config = dict(
    intermediate_size=640,
    rope_theta=57900.0,
    parallel_block=False,
    max_seq_len=512,
    doc_mask=True,
    train_tokens=189900000,
)
Each number is 500 + 40 x the weight over its row's rms, rounded and kept within 0 to 999. Layers, rows and columns count from 0. Numbers have three digits each. The size before them is the row's rms in percent of the matrix's.

# layer 5 MLP up, 640x160, rms 0.116, rows 258-274, columns 0-159
093:517466519541532456456510514486538508491514528521540556525527479538513436454484538512517455521506524493508576551480564486434474495511460516479426475444545483520463487510542511571515525497437557571491432439503448522461458473588575496536486462523497580461524475491495485475560549465519471447453534521441554426519466502524461454534526607481428521536569486529560483510464499573470518471471519526447471482479455479586509501476462436445528477459520489505491507447474519496464544483590605
097:435503503422480568520485462449436498535426471488532450497469557506473474503492502546472466488507419447427490518526482534499532525488533505493496441539514438553495475507446453479523538416534553418535528439543522504495448454518437483437532489478516546453457547539488506494518568486496505531499533421478563529422474500472499587508475519537513475554498540522585515519568464419480433502528515543595509485484532529509449499515521509539484407498521572466493591526504497525474512534567511
101:541485523467533560465495495524434441448525487477488489526504452490472513547507480521540428571443580505500473494603554461529505482527478474572499521429537499446514487461429425436517480512553499512590524574555483460539525532532502489506441567466538427528468521504584523527556484533473551402456514547506492496571502507509442531497535533574463491485521534490528512457478540548538525499517503503485500505474539588407507530537464512478502520459493463514464501535489424479535600487543492
100:490472524484525449513476491570499492522520467459495534531542506563508531489524530525471452534531515437509410464573468510547571513466530530442556449501492541451509511512504453438419446503516548454483478507458484584531497481492537468561574504532489541583442485472541488433418545502482513437571470509549533519461528519523498581498474492539515526506480494415491472558567495448524433557486539528520434499450510547441493553525513508511488480451473438537583485410534471452461534520526448
099:508470508474426452508519471526550525520493478489507481498541494529502530540477511486513500544534456558469546572438561531541573515453564453555552569585530462507469445503459431488470580514535543513455478514535468494534533551528519472375512521540520413512497523500442443505497505522443539450453430516492505476459482505484470553537497501511514521456544528466571552438495516511546450567513463529525519499593439472407441559518562538530481567522490477490521532486515502541431485546517513
107:481473503520490549482457498444477478528477454512438515541533506443538474538485536515515472484535497463559498432587506436534374560519522515471495526483506443438438535464446409553527555455491507579553448550475507495498455530481530498504521442420510525454525410519536554586554495500431530534539512485490552463541506533481444490483486508544470472553473444496552467475509473513548483514443495447437513455539544528552540514526439493503570550493508487474548507419449488481513511533456547
094:506461517407537431563498439470550494465556421507514495490474511568477526534450456516446501513536494541478450451481458419500489540568456466512488530543489546513501552516454468447514461505527578540506499425504508536412515498483528443542579491560566482501545453480459518520528460545493521479506494542528450442455497528549555469464570505474437444465485443550481479541502487564522441577505525462436479533407557493570571495514503465495498455501490493464484513448458520493518490546434519
091:451462516459501548533513466571494493512462537527458491596511505494475443564531478450404520518551481474507575601560434538528459518473538496464546503523481560511477534525428477456550538549497518489505519490473420522457502511555470559430456519554457544449498521458489479608481529518471514449501499433506526557479497467466477507457456565456458508455488486495581502440491498516469389511517510460503500493482557537482431427567497517532529458463505508449512554478511466496470473483549450
109:438598544547461459489583514504518487504521468442461441553554448463521557500515453435533526546465517463529445504556509477488492484473538518580438537512463481516444509537514444490526441492496518446524421507451495525476524437556528458523516492489516545455452538523529483490562497493484529527480525489513553459502472570431541485458535435437498575505560446515549513522589493442521450477563451449490526501495489446477445545519439449532434587467443503494516513532479539505481502549553549
099:500437551570528484545477524469451511570477454463412494482566491439513480446464458465417483523552560585454498528509509526504470534496527454507386515505523510504468547480526512527505507562599484474428502514518569502565567502461505492526471505525584421527430502464463465515514466493488575472530485384441549535469459561523491451484508489513522539449497514498486493464501453468457541452516546498464541473465510501559529503504413509514495524548469507471468501490561473491523563535446521
095:429522518506509458582503457512501504503481485479535541492474533513459510505514500467480555471507528329544509547499435458503436514423485531538517539511538446529450511479426519480505548498426515490548514524539543476425520498495502538508443525442464457457459512530535478549556565449466476423493513481489515528514547418541536459574483518521514523452485518552532568528536487477436557441536504494461506464525512477480513529476440528508480502578467529519508507554575566501490440536435419
094:504544458563531493475511612506513493454537436513488534489620451565490555450489449517508418551483560554440516520520568515454509450562548519546492508469464524452427475531487490520494459511523522494509479423512521502569516482545524464536510528583540476551468477441452529474493469546492515507488444415523476476538471453563479458498572445487421505547491486457444432568439421502527490524475569483469517541508545484520504477500492557497481501502517459503564485528449477487472527537489440
102:473499522460502484511464450429515477548514454434481516546538444528515513471469569529551451553551487456519444522528502446554555510485534552444540472457447586545503515548494517540502514446448518537488486487525508562500541448553458538442503502557512493549548435558461450514459497495489459475521452491539534505541494499380478451481550548584542507494546508540554496460574496518420473495556482473570503517533495490489492546486548541445517513537442535527499470461496390519478575480446453
110:484501521447465470508515527508518515503503468491523436503503491491493479424512501519495586440494510479502567473457539518479457503511455452482574451488497508542411552482486511518445448531488564574447519562547549495468495509528506489511591514469486502477546496523504533571529619474522542478537451464474563578580485460535562530463496522428499533509483509532556565554504533483474452521456540460506438434586504466490546463437522497472512556402500446468476526560549497451468498428492465
096:501548437424496444534540482557466441437520538550488490594481552463453507510477527514446510506436540488534472505542471545490473526580461462492538516495488461542510541534466457470516459498470471533533451491433508483542429467498554511461463549452548479578475463554477510520520470570500434472459462509531495527555536518478464542492455503572571506500543486507457514487443441497595493559498495571499537534438503521459525490472540538510524490521459478452531470431548606585440511512445530
111:512505468499525479498550492486487481486498537438505450455533502537514482588530459459529476541537537490518569470573497512539544493525514490481442509525598515427519491579441459445548458452512519483490460428518526447454434541493512496477538481468529427524527430474516476494509514513437484491600434556536475513505486518454504467489590422534480530475499518526455560523509502502494507518501535525540498495491598542492550458589565489403486487497544525512496433460463399435552562508498515
107:515575491480464458466538500488449565474534516542497553544516499427519562524513514524459429528499497518459453494445532519461502545544515453528451465501495488552427474527501465509455459413527518443460471509555474534522468497446490503434541495512499564467485547609502479477438469552511496556604542483474544474569537548515433456497417457539537418483455524496564592430525498485505507521505462426541504506440507462468462459472578571475515536522513540489502565479520540499519513511514494